{"num_hidden_layers": 8, "hidden_size": 128, "num_attention_heads": 3, "num_key_value_heads": 3, "head_dim": 64, "intermediate_size": 320, "vocab_size": 2635, "hidden_act": "swiglu", "norm": "rmsnorm", "norm_place": "pre", "norm_eps": 1e-05, "positions": "rope", "rope_theta": 10000.0, "rope_fraction": 1.0, "qk_norm": false, "attn_scale": 0.125, "bias": "none", "tie_word_embeddings": false, "parallel_block": false, "init": "normal", "init_std_qkv": 0.0616, "init_std_o": 0.0126, "init_std_up": 0.0616, "init_std_down": 0.00973, "optimizer": "ademamix", "learning_rate": 0.000642, "beta1": 0.9, "weight_decay": 0.35, "lr_head": 0.0083, "warmup_steps": 217, "schedule": "wsd", "decay_fraction": 0.667, "decay_shape": "linear", "final_lr_fraction": 0.0, "batch_tokens": 16384, "max_seq_len": 128, "doc_mask": true, "train_tokens": 94890000, "max_steps": 5792, "dataset": "wikipedia_en"}
Each number is 128 + 24 x the weight over its row's rms, rounded and kept within 0 to 255. Layers, rows and columns count from 0. Numbers have three digits each. The size before them is the row's rms in percent of the matrix's.

# v: layer 5 attention value, 192x128, rms 0.0734, rows 86-127, columns 0-63
# o: layer 5 attention output (transposed), 192x128, rms 0.0671, rows 86-127, columns 0-63
# q: layer 5 attention query, 192x128, rms 0.09, rows 128-185, columns 0-63
# k: layer 5 attention key, 192x128, rms 0.0893, rows 128-185, columns 0-63
v86 093:136175123108146129120086106139121145097143131154145127108145153125142159090120132181133097134135125158133140096137142063146128139110138193143134152123126084113149123139152079144144103123133169
o86 093:120102177094110083127119158138123137080131137096085118144109138116147140126109156124156124106130170108170114132145153098104134167140123089131093143125139099136095118103124108172124107120147120
v87 093:173127113106105114134088059105142121125120130122113097176104111170125138137188125135108138186144130124107099161118125176133099088145102132096127104064112158132118136131169140165118123102086068
o87 096:104147147157123166181162132164101142176136145093136118131096130122106128148110108128097087140074155149109165134091117126099130136141181162117147090159136099165130133123120147098097139156087140
v88 104:102111126151091140149131132131160111105108161100103128133140130183176136157114198122095139119124128115134119127118144109151096142110110098174097108131098092125091151129120132140174159147126108
o88 112:112120128127136139101124133145133128104130067167193120156143124132135150139125130113117108178151113162126148126122157163181123121124132113122131130135143119130119117137101144155121121083141148
v89 104:116118144122128123160135086151105106126181107131141174148156132128078119156101145134134142129144153128146114139099116152112095120126139119119132140145161147143164155109104123145157177143128157
o89 105:144157086140120152078123139126149139123081131086136111105151127133133139130164106129133135132136135136165140104115145096116099096120109135141126073162129116140100129122127135145113079181173122
v90 096:157138195071138113137141142159114098161116127110117118128155141130134132172140103134101102160121116126129150167105121139132131096159137097143145141182097165157067120094109143145130106109128151
o90 100:110105099152124104097119146142163146133147121123082141114077128143125086121106119162145144167132151122123144153133155150140084121132122150121163131194161088166131126160111121133132131145125100
v91 106:143106165099093115180160118140107132174138112125150109166147133107128144107158097112126126101137099120117108147118140144098146141115102140125160167111127087124156120101148137147103124131154097
o91 107:139147091126152143156111118102089138120107163115144157111095134171075123122129178088139105125123151149125129113133165113113150141168130145145093142170149124123141167126163133110129176169171108
v92 103:067126101113119117122103171122113153117173120120151112163180127090119096093141138139135116125123152164167128132146101123148131130128187069176179133127109114117153097140103137129179092088131160
o92 109:159125103144131085150142118107158104132136098169135103126147131128139134132137142139149116134134099111185108163118125074182140164083114116134130154082109125147154136137159129154109152084147116
v93 094:149104082143156137141135152122121119112105133116124127167094142108123141119142124153128114142123135106116098120127132130076140111156153140109130175122127090106151125068132092126155106095095140
o93 095:164101180120133133159100117107091115154112157119158135099150120157122154151160135109107123149125110106140135070100200128107151134114127132155118087129158115122116135152104169138135090159135091
v94 105:125115141074125164212088075114144086126136120111166122152106141148132122154126119110128138134140144127130106138175160098115120128134139123147148167126119110129113103097098180133154113109105155
o94 106:139124100111102142119130127138113131126079155116158133079128119139116109173147137135111130125128163131143136104132175131161124085124110181161095166156160135136162119105159150144111170122179073
v95 106:105137101142107155179134124136122123124154104120144149155144111127167141116163132092111117108146123139096128136131108134151113159113095134131133165116138097104104126135148121123115163189169150
o95 110:118143087142147113154136120111125147093101113133154135085124114144156106145186177128148106157134144177154100129126101098125128131167119120165103157109120091125097129104123112110104156153155107
v96 099:126148139145089105135147145175133129179135137145101120122114156096122128094122165120124128064168124156142174124138103134103104141109124139157096149121133108138125117151112151140140109101143188
o96 098:162120098127148089107129091113094162126107153104067145143116094157112144145103151114120112109145133102128108164123124119144142164132139121103140142127133162142160133143142107167172138128183127
v97 116:134101106152128117137141086178123103146139121105107100139172157112216135112109144131140168132120114124125123139143122173141115122179111179138161113081143128091110120128123140151105130110137085
o97 112:143108127116157129099111111127118188114145115151099119096108152114109158141152165127137037132097137143158156148120103123118095101137107150157148148144124192142143134140113126117151143118107103
v98 091:118124109132103138142206151155114120133103123156177161110169126154134126121125161106145131131152143126119113151098100191115120137126129143128110086138122145162120114160114110150124159136128105
o98 089:107142105118130149121178105103157149107120104130104138181103135106122099124119134122106142143130147117151159140159120090124102092125130099122147100129127122158117129117118146122130107133112154
v99 097:119113133132129155148075136092160087131104145128131163135135143140169134114129147141113178140119103116134068139141099096158104119160091126136139099077111098109088122119151116123135142107140115
o99 096:122131121141140144152128161127121147108124110154125111097083092092150129173140126164145094133091171194156148143121099172119155106140139168136131150120129133139145152170099161151140125139110130
v100 098:129144105072126110124111149166095145114109159155137154109136148141152114124118124110149104184139087170099142118129134118134084161124131100123119133176125143171189138141074104118208127129144165
o100 091:147125132117091087113114127134110112120157108091094097131126126155127156089104108136122151117174164091166105114109150113167130123146168137142116089136133091139111149140130159155120125147121133
v101 099:107152124157216127105088090091123149130155123164112127079092129134048150114118144158146166148097175152147099129111115108117154137136115133123123133145137105127175096116129144126090145109136119
o101 097:106134135124131175117126120117146126101119135122191096102143125128160131120119096148132114083129155120080107106135141123132185152113096171111126128116122140098145108105132141095152122130129131
v102 107:121123124132158156157125135089130163152119109141130104118115138182175132105120174139136113137097120098118100100142121105154132123092089137131151154096112109111134139142136114137070116090139158
o102 105:162114133121149170118096123118110129127137116098155135157140102113127143123130100125135136114127146133159170135107137127172133146156143134163088165119099110095149135119110103142163126118114100
v103 102:134146122090123115094126108127126133108093139133144149126117159115158125126113113144095140159111102092142139121139145087149086152142099109077102110138110173166097136170130154133110113167148087
o103 105:148125161120071162091124151141148117124137078117129125114155112125097128083114090145103110136150132108132143099097133156139117111144202136097164128116120074134130142134129118128148150166093139
v104 098:129141109135128165141144170116150175128134111132148154111110129133124111140099103104109101147115136094108082110078143130144118120108147054143129136093114111112133133103104125156159117133128119
o104 099:168107152090128117126122113096120079115111161129206132143159113152124125110136068141111139134122082106129134093139147141139137153115133147137146099113120096150115105157126153069118117121131130
v105 104:101101123101120136120165092135122131134097134116111132120135128156129114149089063113104129147077149130145114179148169154126092099161136104135124132108116123111151139109113096142114081112062132
o105 105:178118141136127168113079173134146119146137127113138102111148148143145119145122107114144151167084109117122153142145141088144092101156108106130170087154172145135123126134117159116119151129096131
v106 100:117118150144131137161148119119121122126127098119130134089152122142135137119147151178120134091096146144143109161107155125105088109129171135112146206143130087180154113102143099112098111086108090
o106 094:122138113112179149141123141125154153090104128118145130147119137127108144147120135113124145155112151113120134091134146108086160160115095140169121102144171183082103117146120161104161155158137108
v107 102:140143130182156134118095120125128116095133131095121132096130138171121121092143136143086119117128121114122068103119099101138100100108079157115083173111138117139144135151124110132135124153155055
o107 103:094156193116152145125102126148107137091122132124139110118136129093150166128101075164138098154126166130104145089105110127119137154129162130105153119147128136126094076128139124134163141111134173
v108 094:148125133131112170162166099153144106175099108105132168073110095150182147124119120135150121111234109096135172112168122126142126136086147102109144104079137118082095156133165169106144149138138117
o108 090:154149127114141115145151171130145116142129158147128130162155105083100127135154173123108120141103113110159144096113107128138068081149135132130129165082089139144149128145169109119135102131130103
v109 092:145119098096179095165090115154090103111150099100144096147150138136128127138121178117125113114162070102106174130131158127124120144109147140108085117149115115137136147085136132118143159090176125
o109 090:144128120136116099109133138160114133147146071137142128162177169127144152124128152141126109146167115149152135119106165138130118119119140137127108136167135106115124146118106097164093129131156123
v110 096:136141149145111085119170109186112149131137133166168102122161124132122123133122111111124124111121130117134136120108128107064073126097162113114112115144139123150163151144130140157134151108157153
o110 097:151149084119116142108159104117111135142090079097118124184118119161119132119136137096104106123172091085093150165139156116159112147130112110132142104158096128137143156117127141107119116162131127
v111 095:192146131103140140128112127116138081129102103089106128108151124158158184114115130133110136116112132072119138154110133163076122104093147119104158147154089154093164119079155130126141119120146092
o111 098:144105129146182131145100148157103094139134120156141141150148141105114129095164129119131098127150097151117176121085121139139126107150142161123129116175125132140131110138084158137107158134099126
v112 094:098127102141142136102096140138128135124163114133125124141219122100136109161082064135157144142093148157146125159106110146115129107157173097165147126119164115111144141073133076077133093082163143
o112 099:140136118137128093126136135107150087120129098184146049114111146125149113140140157109132094099150116125133114153175143127139132116120097095105184105131132151124127135192105103149104125085110125
v113 101:110081107121104146121128125166094126135132098140127115150157108111105104175130152094165147139153137154120151114133142154156160172102138123158159077107140140093081125114126151104107100155145128
o113 108:152127058137106106133149123112144127129119136167135138118170159092088131136136186124116102096153081145129117152136098102133100138102142127151097157096114139165127157104111102139133159138107106
v114 092:093126129131096139085078077134135147109136125115087113144104127136130128161146112108091134105133154159097205102182127108149096178124112124164096110131142120175098160126131123113138169116167123
o114 090:151143116124076134129126077128120104141110087130088116140170133118103123141114122142145095144175148132148077154116108110135143115118120104110105136136157171121126133107147097165120126094153128
v115 122:111127131101149136090096105087159157119093150089085136123060128138143126134178112117097146130170122133103145104154168127186148136090098143137094118101133145139137142160151121137098127178107165
o115 124:087154173119091126147125146149110113121135190108129152114128130101139108138095111130133140128115169131102120121111101101080138138141131109111088143115126125103090121067163116146130137104113145
v116 103:102182096167146114074141136121125203120107143163142095147106123087100142120144142114142121152104116120154174138114143081081126154131147198145111113146115135160163144119114152133092125125087102
o116 107:140107153110119131114140089140124120176159102122119112119100126175158104108124090108094139080104130126069091126138142142125192157120135095080111119117128133091146136092135120120116129137098135
v117 109:169126103142118197138132099128127148165091158100142117139101102168136138091154140085124108147096122147141155129148136090122090098162145125128111152104126121157118168142135162147113134139110141
o117 119:195097127142126132146094122136155124148118131129119136110110106136123151143142109117073111147091130097113123124128142167163114139154149114145133153132138145132127134136127130076133119129122098
v118 104:140090153150139165162087092094136095105140120109114147113131116139170167138178096164149110079092137119140064144114136125140107111135113097117117139073130103132078136103152117140095126122119082
o118 103:098131121107142161179180137142148147105102157138198151121118126090100102129136154131115112136140138155104159120123134123104149108107159140129160132134178127080106109167134116078115156116121143
v119 093:167109135132096136124082119179133130131124140140116110215147152142081126141145117115124127100146113134160156108141149096121109128120131122129124093109152146159175121128139159121114129141121125
o119 097:162125088144120114145134097143120110167131136141151122107124109107104153079123121081114106106148120130144142134101129151160166110118194123122106104175111140097155162129142142152136131089133112
v120 098:144123116160107159111127129125136126173082120142156137086101114148078130132123157165147144094171148123144178100166116105144114142072079146140134130095142132114069119081116147109128128180103097
o120 096:149093092144108140118150099129136126111131186157105172122166126082127108128125147121102108093133126128102105118171105149124139141147164131121100148101119174136146128141132144146150099117146129
v121 106:152120166139135150130129159139141085153109144133175109104125086140133129139118156092122161132129175102162106120169089098115128164115121105122117105133126124144116120137132177126133143089155110
o121 110:127165080149126143134145128141154117125132092135109123117115121104118157121161125154101116136109155124127134123132108171151111105115120162121119169073112133179143150112133150101138147135121121
v122 105:165098132155121174172125111145159085143134089098148141116186146144157122134107127161150101100122162168078139126141140119161107155149125090143151137130156138120142160094104126147157102117139162
o122 109:181109097117124097110110133127094118092140118164108113141143132125104143155139145111133079148162138127210106140123122158153101100134163143134126122152115113153120123148091153150179134136139090
v123 107:144137137112108115138103150130140103123109133144146111166124161094104105170131111116094143131086180104143131131144104119162120120143128060132145073138120118165161135130187128137162116084135149
o123 104:106127100142095164122167122124100089178141094155146104122129062135111111143162104100144124178183097121152140155096154136127139122124149113107138144146104143125147156163094130135092116123116167
v124 105:113121114103126102143100124146141145114140116145180148131134122161116122174133161081161195177148159104111161130140118156126104164181124128184111098135118148110131143149124132122094125169146087
o124 103:092137107150102162119186158115142125135103108121117106109150147133162099173135153150112104145115157184127097132164117108101097091144090118144107140134117171123147148104131120157153123145098135
v125 101:136137111132144082169122150101120117131149128116134139155144101070122165122134096145095152122142106120091111145124097182088135114131124142115165169128135131123120112092159094079092171104140132
o125 102:104172123153150123151132142100126092114107137114124117110101134129135103130154181112141138115107128149129140069098106123068137152118096151142136115126146121159099137147130124124079140163151121
v126 114:137118157098161163109113105128114091144135116111076124110176098119151130124098151130102119125070105118121134129125130133118124124096126158130168149090138110101150151130123110114147102116140134
o126 116:167135134137153122140066114153126140095145134143127104160144138093105190112153135117133115087101130115149172127088115129168106116112165158132112150144134135127110122149088116102145171110125095
v127 103:138151098126124144131126131110134122142080137132156109172118113103101134120163113127110068128068134118173158164159148145104120103173158106088140100166132162174120114062144145115128137121114105
o127 104:147111125144113112152130154156159101169143115150040157100110120153118111132153119106104157150151138139116114152130134114089132127131128112106144112115160140123114165152125173121095137145116157
q128 125:151147097144096134137108129155106117123104077131114101140093127113180147110128142102131142137107141088135187126140138113095142117099141129108151123153133112124110111084157113123113134089176128
k128 092:118086127124138124125089134137161141091149153144130113108182088093126134147087105159087120134111105130104102107106112096120160157145141117112097150084116110161154124187135137162134160135110140
q129 097:157114116147080149117102115125097136136116059128107086102097125082168104138125128087140129099112095093163150107158114128094153132129132137134132130154155128107093117101163122115112136102178118
k129 108:149111107134117154119110141135097116092110141137123113102117102097162140144085148107089136179106110122114139110114094093123124123103132128099121142120096071137118101146136101136127134115133113
q130 105:154128114131115137180078116148099121101115094122079089091127135121169123129135114092153130137103124110131156115142139110093123116127133139108154103168159111128114110089128112133114130099174114
k130 095:150080129114106128116136118105121114090115160138136116144146117091157127167106127145115157170161113124105112106096082122136175160124127133084114140105132094157165129130114100147128141144090132
q131 087:144093133112170119122145128132148119152127104149172121094166163144130136158120127134087123178140132129143171183109121151136134125143092135097104106137116092125107135096135104132158160118135132
k131 091:160181113139097091140174106103172150140122137135109109119104148187118103122156108123152159109111182104122105105159110140130139120138143131153120129095128156136154101141106092069095113125123082
q132 098:118102152143128110130191107113143130124141177105158135107147120169105145148115102141137115114129130164129101140116158125156102128166097131174135110108118130125191158188119171176140115152091153
k132 085:098137134120157107139096102125146130148141126099108153119132125119087122127174168140151132108164125144134140182115133150142123170177090110170151133174109176088081114095070137118167113118139115
q133 093:115105148134106118112150127124123111110143159113108151140110174073119128120118159131145113111135166191081128129124129103136154135164127132150101138129072106138153141163121165140137126107116111
k133 091:097112170178091082163114062169156140138128147097159136103082122149124130163107163133132154110109108126120137120102129080170097101120124115141140102100118151115126139100125150139141122105121098
q134 095:111122106133125139141131162191081132138086045116104136114118142142137157109109141081138133120129129110187115126132103091097137099123112159115133131163120124100101109113146124124131105130156141
k134 091:122143115174120105105081154164114103095129153162092096156097091099143145130110134119117083147108151095105140125109098139110125075106119106087084135115133099164124112164152133154148163107096137
q135 095:132110113090169141116162126107177135119126144125148135163164100087119105097139145172129109116127141197159142152127153173159111137138130150116113123142086143150132177137105132126153135151129148
k135 088:119127135106142114141165133122127105121156123113179149120118136161132129151161126097149151103157123120144162157179160159150114124108110121171155122111120202122153121123099202089146093138151131
q136 111:109129169167121100108144130069149120093150168101155146106135169163090154140100130153153137139121117161148108139120146146176130155133096094150115135095141126130165095119120137124129122137123137
k136 106:165149134097147127095161111113159129156125102132103137120149157146102082061159121135120115105143121136130108132133150125114095155117157139138158124146123171131120164124126094114117125158123126
q137 084:137120162145134077153129156105175110074092133127142141133132131090127103159122154112125147097121122189178114123151162075113137122153129100117105170128144103134121155120115124148143141136114136
k137 089:140130146128154169085129126151164136154140129153128126134111134105192112168123123200097114167090111079052125133107133106119164136084136111109150159076103133153132158158155119137135149117084118
q138 090:108090110139079100135107157153130136125094106098154111150124136058137160139096130115153158141147178126101134142177083124094137116073111122105127073136135099153099120154141137112127158161144118
k138 100:124153188105152153149131132159117123165136123107134106140117098134100107116141119171099150117087149126141112114129143122129087095102140170144141145192074114103117165167082118108125145112147116
q139 120:130128144088114144141152097137143101176163152113158148176109119124102132129146102142107118131118100183081104117113157158152135144119177102163120116091115132129115144139093158109143113115111131
k139 125:118150151120144096141112121105150120134137129120122157143147187145105093076159147130169110100139151154121126135117143121139155110191114141163145128124124131112107123108115144082149136140112119
q140 117:136147156163164130096179134092186107142162189137111158150142160145120116123138169172120126102120127141120092127104142077147138143107123117118128153105123135166139164141156133133149133137097123
k140 112:138133160107139130100132127100148141148110137142141139150130124143092098135144099132130080116135120135114131191118161164164111145126150163167148124111164182128141142107108109106140133126153121
q141 121:138160161113149085121130129136149131148122121137121128121172173125101086141124113141115114093141115137145114145121113139140114152165136119180138110086156155137122142128109133097166122144095116
k141 103:122148160150120127112160101106164127166143177141126144141125135152117135103145133160124097087151148106098101173111122153155144137134121115164124143130137154140130118105090124101122139115138136
q142 112:174146108129126157111129111130134163131133094168101104137120092097106107133133120117177088154068132121136112111091122083100109126107140152176118161128149140113115112134074099173108133121122146
k142 095:129170125131106191116147107058140120143145174139163076135127107139135136101120149184144094164133169129111182119120144118125159168142106131119097109107119147130110114117142147127143112159121142
q143 126:109150154139107134155177137171154154129096125107079123091136138098144094164130148157114125088145149147120120154131154132092150096150124149112119156117116118115122098089152112143142182144112152
k143 101:141137128157149120120155167140145129107045137118113165125146123136142093135156118159111147122098093159123095163134118148124094148109144137159129140092157094117138130127146136154188133156111098
q144 102:153115122098167145088105146139121139148095099109161132114143167145177109153125144141118182125103137106138091106151082128124176134119132180120150098131140142144121088149117110079130148172113129
k144 107:145100112150140151126152094113138126118116146124112099155141145109088168130143103177120156166153108151136121117090138125145129069144114144126097127114136111118125128134107161111139182140074056
q145 117:151140115132137144096132108114112167116154130096133140116143112123176163118143136177145131174133123147098127099124133150157147174131160130159104109131119131133112157150064141109132139134095138
k145 113:113147087138069156126162157121167100165117128111123109150150166100112161116169146183134113158176112113114090116145141152112116136123120148105094146143139102095155104106123144120088108112081107
q146 091:104118119139137104131163136130129112121172113077133173123146120131053145118123116105129104124111137119105112148138131062130098143133123155155143141142148096092140095118155053152111162113103160
k146 094:122120089158075087142119113121145143149134110108137154147167086167121185154109099131135157185121136160151104112101172150149115133140126094098146106114089116102119135137145155135153107137118120
q147 106:124120129087136094087083179135127122083079121107142113158142103089157104131141188169126136143115135089144108165103109156117142125124120122160130102138138118145128144131094129112156120113137125
k147 102:167148164129144168140130122052176179078093160156129093190112136086122128133144150134156108083118159126099174138121107137172103109122146112123136108125102150146122118145145156145141142113118103
q148 090:107108146126103108131128145120111124124080094106122189128122137144124153185128119135142138127184153110119136141132128134108139112127083095087111172117098122115168146125144117130106123110137104
k148 092:127137139106122113119132120159123117170117104136132194075120135131128130067126104155134139087149128109078069124153078147093117108135101164131128132141148074122172186124101155106168109114137145
q149 104:093155104106122122156128141101119155106190137144156182111157115132102102119110118085082117123146106133132071159118187069129138194148148145131137147135115128123155127108157131147127136116160155
k149 108:139127103107172120115166139135131110102131115098153148120160115191130191176107153135131102148125114152145098138109116159130119150118084120151168174118149125129130116112192134122127113192103127
q150 115:123118158093119097102110164138180116150117110175134106150164131132131124113159100115126176131123095110107134106155137195106137087143160132149118117137155124101125120127126127063151115163108128
k150 104:165135102105142136120129115155129129114077161145124079124142161097162095101133137124137120157082135111108166164117104129103129090144114133113081109148077124142088101118137116095106167109122120
q151 096:152130080160125142105148121141155131133125122134147116117105128109122143133104135119140136202110133165131135156146146086126107121102151122135086065122134140188137142146097143125146143129141130
k151 096:135101040132112147121143111109151107139150123142120112122138147111128142134115100172104111130097146115156115095127104141164141122104144103144158140057149127159135114139124123170095135101109148
q152 112:137137135153093118130147143165123139141165153159137100120141119152121138118159117071130099096145142101148161117085128111141103144148121159130122105133147126066116136145137148113146143084107120
k152 109:128112108092136102085132137106099125126149135108135128136141131151138118158114133061115102089109153134116087162110130140151122144132141088163221150109135120129071127079113120102137126123105196
q153 114:159139084122140147138133102119107159094115105128136166141131149102120167146158138118160126168193147127160164152143077137160141157129090148134132137133178145093133132137140166139111148094164135
k153 121:153156106117135178161135097126102113130134138119124146119129113142120173125106130072129105128165130106170103130093105148123075113170153088167130142144158103150149133126148154162133105113118125
q154 091:088116151140104104101161115104091131126093106116158131120123142148136187135103149123105112118148129105137138085140096111114125136158082152160151145109102107100147128127166169135124113141094111
k154 091:166160150112151116131128119148087129131127062136147179099138160127061193116145121112133128131141145129131117102160130100144105118150143116179157083162127126124158163146149128075137106156114116
q155 110:104165093115116121157145116105124140111137098118114159110161140125118112143183134128156107152125136163137115143130148153161120102115110091151087094121146149088134156145118144086122114114110111
k155 108:116154102118070125139144138094157181101097145211117130119118110086145173129133167161109108143113150103132139123127128173104142111095132104111109157166142126076164128105084105110127109106166111
q156 102:112135112136113134136130133124112177108114105167104143097102108126105121132139092102195126134142146123123106103086123130099087097146117145167091140109099136143153116114126148125077102111115132
k156 099:127123126100138133090128092113133128105162111116097168144131102129144118121131163083187129126122132158152146119138089133149114177113100118155147157134147131085168161104064160071127090111151129
q157 106:105115147135144150115106185138144076174133120128136137159141111137102102132136147184082086123155105118142109118141175102147104113135153058138109133124122135121109121168089106116117100149109177
k157 104:129143207138121118130130158157144122146094105135153093102142127142173168135118117091122121146107141098153113108175121120105182090107118153126131105115107146137142110135150108156120148103163098
q158 101:110166154149118106105132154103129158124116145145137123092118142106133128121124145118086147109128131111157132104134146118134119113108144150153109107117130125137123132093123141066146168159153142
k158 100:138129075125089116111138143109121150137098154126105081127149161099103138167125116137118172139114051093113111140100117152121130108110148147091143161124136117137137131108174135069119170131103119
q159 104:117077121116156090125124158110105151113145105160102153104108095101123120167095118113105119091102120113114085101127107143115113143131127068101114127136097164116121162090115127126151108146156101
k159 098:162106109071160138158097132147121128088142117108150068097114103161165157122118112158132110124098120130124139127146069119136109161120109162146121161163156126093118162156133122105144104086145141
q160 089:146163112132107178140113109121079115135100065138129082114105117092159142126131139116116126137132120106163155101159106133103151126094126150149132127136116108118103088097133118120081153115159106
k160 113:156106078135119124149116147121108107086102122164148106118108098084170158156104139125097146154109145085121171107137113103094149106111134116086136124117131120132139091142144105130111122065166120
q161 100:113100140133139123130165120100154150114160171164147149134161133166067114137126139148125116096124142164149092127125160142175117138115119114110118139102147138126149127138125136144149137172099126
k161 080:149178114140107077134127151148123106141106134091101100124090124101170130135157081118172115095162168130124138142151135121097110092135112138178124123162118110091086161124121131138089124137140153
q162 082:166196131141096146130135116159092145147123084149130125103118137137121138092102119120132154125129111092135105103152116116150139104073130109123107119106163151095094093112118133101067141126123117
k162 084:121155105131121139129108158136098107109111115140133098091093091105166157107127113144106130155092145098122173078115111109098112115119104160120136107146152118153134123141171108143074131088162132
q163 092:133147112153099150134121132127108109142137135118117097123161076097151108114154127101111116105119135158078075118106128153097149135151149192148197148156120100151128130116139152180125145125136156
k163 093:116090119105102174114136147170129140148167126119197141115096096111141171173124112184111088136101157131105151140138122128131131133134111093155080116122097136073187143081099170128155106153130133
q164 082:130144121144125110167097082162107149082130110137104112103107144148112139127111135075143141175112138113155151125117137049094121113148134131104108123190143117130129123109142092095129166088153110
k164 100:146135125111101115110146128103133138093128103125121108086133100146150102148086090140102166155073130132144125087124111098131138138116138137084124126109170071149148103155143111195110107141121103
q165 077:125154112154126173108128115124106156158105131091109128102121120121133125131152139124179110173138108123136143099102116091086078125146134150134115109168113150141140117126130106121109144073140110
k165 083:138119092129128163114104123125123154091113134123131113114141115127156145125088115164098147153098089124112099130154124097102139117085134123054106127107137075150159138116132107163143172141120111
q166 087:128145130131071141135133121146106127163109137132167116160158135121122155082130123153127151134125126101092084090126097171152137142072126145093126112142096109127118159131104129111119131144148112
k166 093:116123154138133142127093122173119146112142103103183135105129171145078126123169125105091128130128132120127129153133145110112088128115138142193125112128126169111087131144136145101148152130163149
q167 087:127117123156165144143135107171181126118126090096097084135163132134151101149118130131121149117064099077116099118136118139114140137096157141116134105134118106121102091124123123103134125122158094
k167 093:136139105119158163129125178111115092060136107106131154096105135137103168082119126169109114126165094161132088098093099130130148150124149154126135160135106114169168098136119107116102105085133125
q168 100:133111098125224132122159104108078140137147132128117165115174145124115133105136135134123145099123105147123095149111174151146094110126120169097147122138065139137125102159098124168167100145131114
k168 099:099126148114116087136117130142109093136158119124160168146118124127096148150167143118156130105138111152165153130121126107135137165125097123160141075104143101124136157063090131091105100137132125
q169 100:139088105123097125125141114069090161080126102114125124101093130137136137125097161051146163108154121121159130133158129098133126123127088129119121105172132125128123130107129123108103150131139098
k169 099:133150096119131108117138124171106137118119098144150074091131090135145123130126102161106155157118086109157131064125123083119092083094141156126123105136153104142137166146130094091125132120145114
q170 118:123169123174150088133128068143129147101155125118116119100166173144130119166145165118142144115146135115150148170132132131141130168160105098145090147091172144110118119114151135116105135118107161
k170 108:186106095101153137138131127104109110115104118129134084140138104125160097071134120117157094100122134126084039134143131098170146118138161153152130154125125125129133104164094132116132148178146128
q171 086:130120111107154085113140175087163142119166166142117147137111154094131085143153148114134127127115119177100127151112127121140080139158128126139121134130195156149142176130126160143146106139128114
k171 077:128100163107145142094134171142142113147164151121160180128121133139145098111132157130139130131115148115111123177166135141132171168131103127143144189114078147137129149125161069125114147132117180
q172 102:123127128133117095118104137121157113147125124114136134164105071143129135154122144118157152148152139135169132154155098130129138134135090128114130136100099139167157138154155130161144157151101101
k172 099:118120109160109176148152125126086118120138157134164121121140158160131112163108141136069120108113098113123135099093129080097112127125130113132105103108116121153101136146121095109135116103158173
q173 091:109118151123140124175163146071145132148117150088157109149148150124126120128107132074124085068139156163129085138105154067093106140136107135160149105121114109148140145143143112145153146141103123
k173 109:118118120127126103102127145103089115086111136110143078119130094122125158163109131128107137175105099101111185170114132136102138103120139126108108116146117137099116111121139099097132131159112082
q174 093:130128173122105110143135111147160133128136155094155126146125088140156163129117133107141090126142168119158130136102116175132106143079142096161165136098151118144112116108083127140105205058125126
k174 109:081136124111132162111135135061165106082210115142106100119110121161141123140179101117113101073147146123114139129137163153144104164139131108161155142127134156153120088106107130136119124126103164
q175 103:130138143170082113137120096098146181130095120137121101099108170158140122133107143142105085133122212104081113159103118146108132111153089097125103120112139132121153145115141113130131122142136123
k175 128:094133098101150119098146167092137137142088102155099063101136145107136083110109110134103122107139152089106125143157139106106127119101114123141159146160134100153123120127128147150116138163125119
q176 099:136087141107091105109089113120144132109145132123134096162107074108155123134095108112079117100113101076105108086097111108126094163109138129144137146142128099139154111128158117128164130117133094
k176 094:154161166079147149097151131128137136103135136104125104099143174145118106139147126114144152123097139132114094127104081130115089165140147146179161138083137112177103166117153139097101181145123102
q177 104:132115135148173116139083156138085115113125153152167128114114153134112176137148143178121132159191160122163138159133160110149111151137136103136161116135130121168087139160126168160084148156114133
k177 119:132113172141139166138120164160067117152120126149190139187121146072175151121118113076135148185145115102160119105131103118102138101146150120104084154119134140120128078121138138152076114096134103
q178 102:118142179112125129140136129132118148112061090130094073120145095127121096161153139140073131149152125129122145159105095112103120130143097145086149156110124111133181093110147112150192153123137112
k178 106:095178143119140145166152115086157147109126094112112129125126160190084072145147124158102093065097122135146104119144141116142118154139113101166151123108131138160143136115132165125163119198114157
q179 103:121097147133117117143138151122163153087133117120116160179146132124124116157138091148155156187131097098098104174121146131134128103088181113125114145145151130082136111140153124144146096123156083
k179 113:129120139089096154140125097113144133139116136109093144116155102103120108099115106143113075151087161134115113149154110183088111104087111149077131132123112105140156153135130144152130161142141164
q180 094:131148110106092156085112161130106146092161140116154092150128112133118147084164134104108144084097119155107171158069114136136062123118139115117120136132118138124082171136136141110131109147146153
k180 094:170110174108099125134090127129119120058136130154159123131100089142105124136126134059165117119078137095088126138114140159101108145112122134166137112112133149095140134135105126152127113099195151
q181 114:151147101102121149135147089150125075136143092117174117157152123110122125103103067177162136118117091124133154107197124136127148127159154155107107132126112101125109136154155120099113119147120161
k181 120:156145088157122117123134140158087137187133174150114132112140114102147125113120125159155122179119148158149124076103123114092137116141128156115058137078092132120128147107143142103124158145103151
q182 103:112132121136102119110151149130128119158143124122188161163128123123104166132145084095117114141139161131139142113122161123116104155105109107129128077109097132135100094115130139133099132124128140
k182 108:128108151074150108144112157187076105117098130137135147130129143130162138123137121095127165180156129119125090135126108151073139135146117135147105166126114119122162119147127096088130179125154128
q183 099:085122166162135134107102146124138110112095116123101092099169133112146104137147147142146137130126116142114116096149124127099173137236087115112134132142105117115129158128147137106113118090113150
k183 095:145148117169141084116168136168124130151110163144134130108121153138142084097148134157119117144137114120097119129162134123155134097124104083144123070151100104106124188140103130128137106122095117
q184 103:150155129117127138106136173096125125106155100152126129136168151110085136075108149114090109126116097119088174123141141129176115129118138120136163125117174172156122109148115129087106121081151099
k184 107:111157143137123100139111128122131116122150159121148133153100118186116177136155130092127129137125098127145176116101124131143084085125105109117119051125101171096109088141190094145113106113144111
q185 110:167081117148111146138136151144171125126117119131110100115159116114150087109120107175147100122158123125115142119159110111081102140135162119071117112167133074155085135155116123156149158081118143
k185 114:127136099171127134124108155127122106185199150137126096114119109140136099109137131123142134114115097128129118115139156136110166105140144098139132096106100136189098137124118131210150120136070165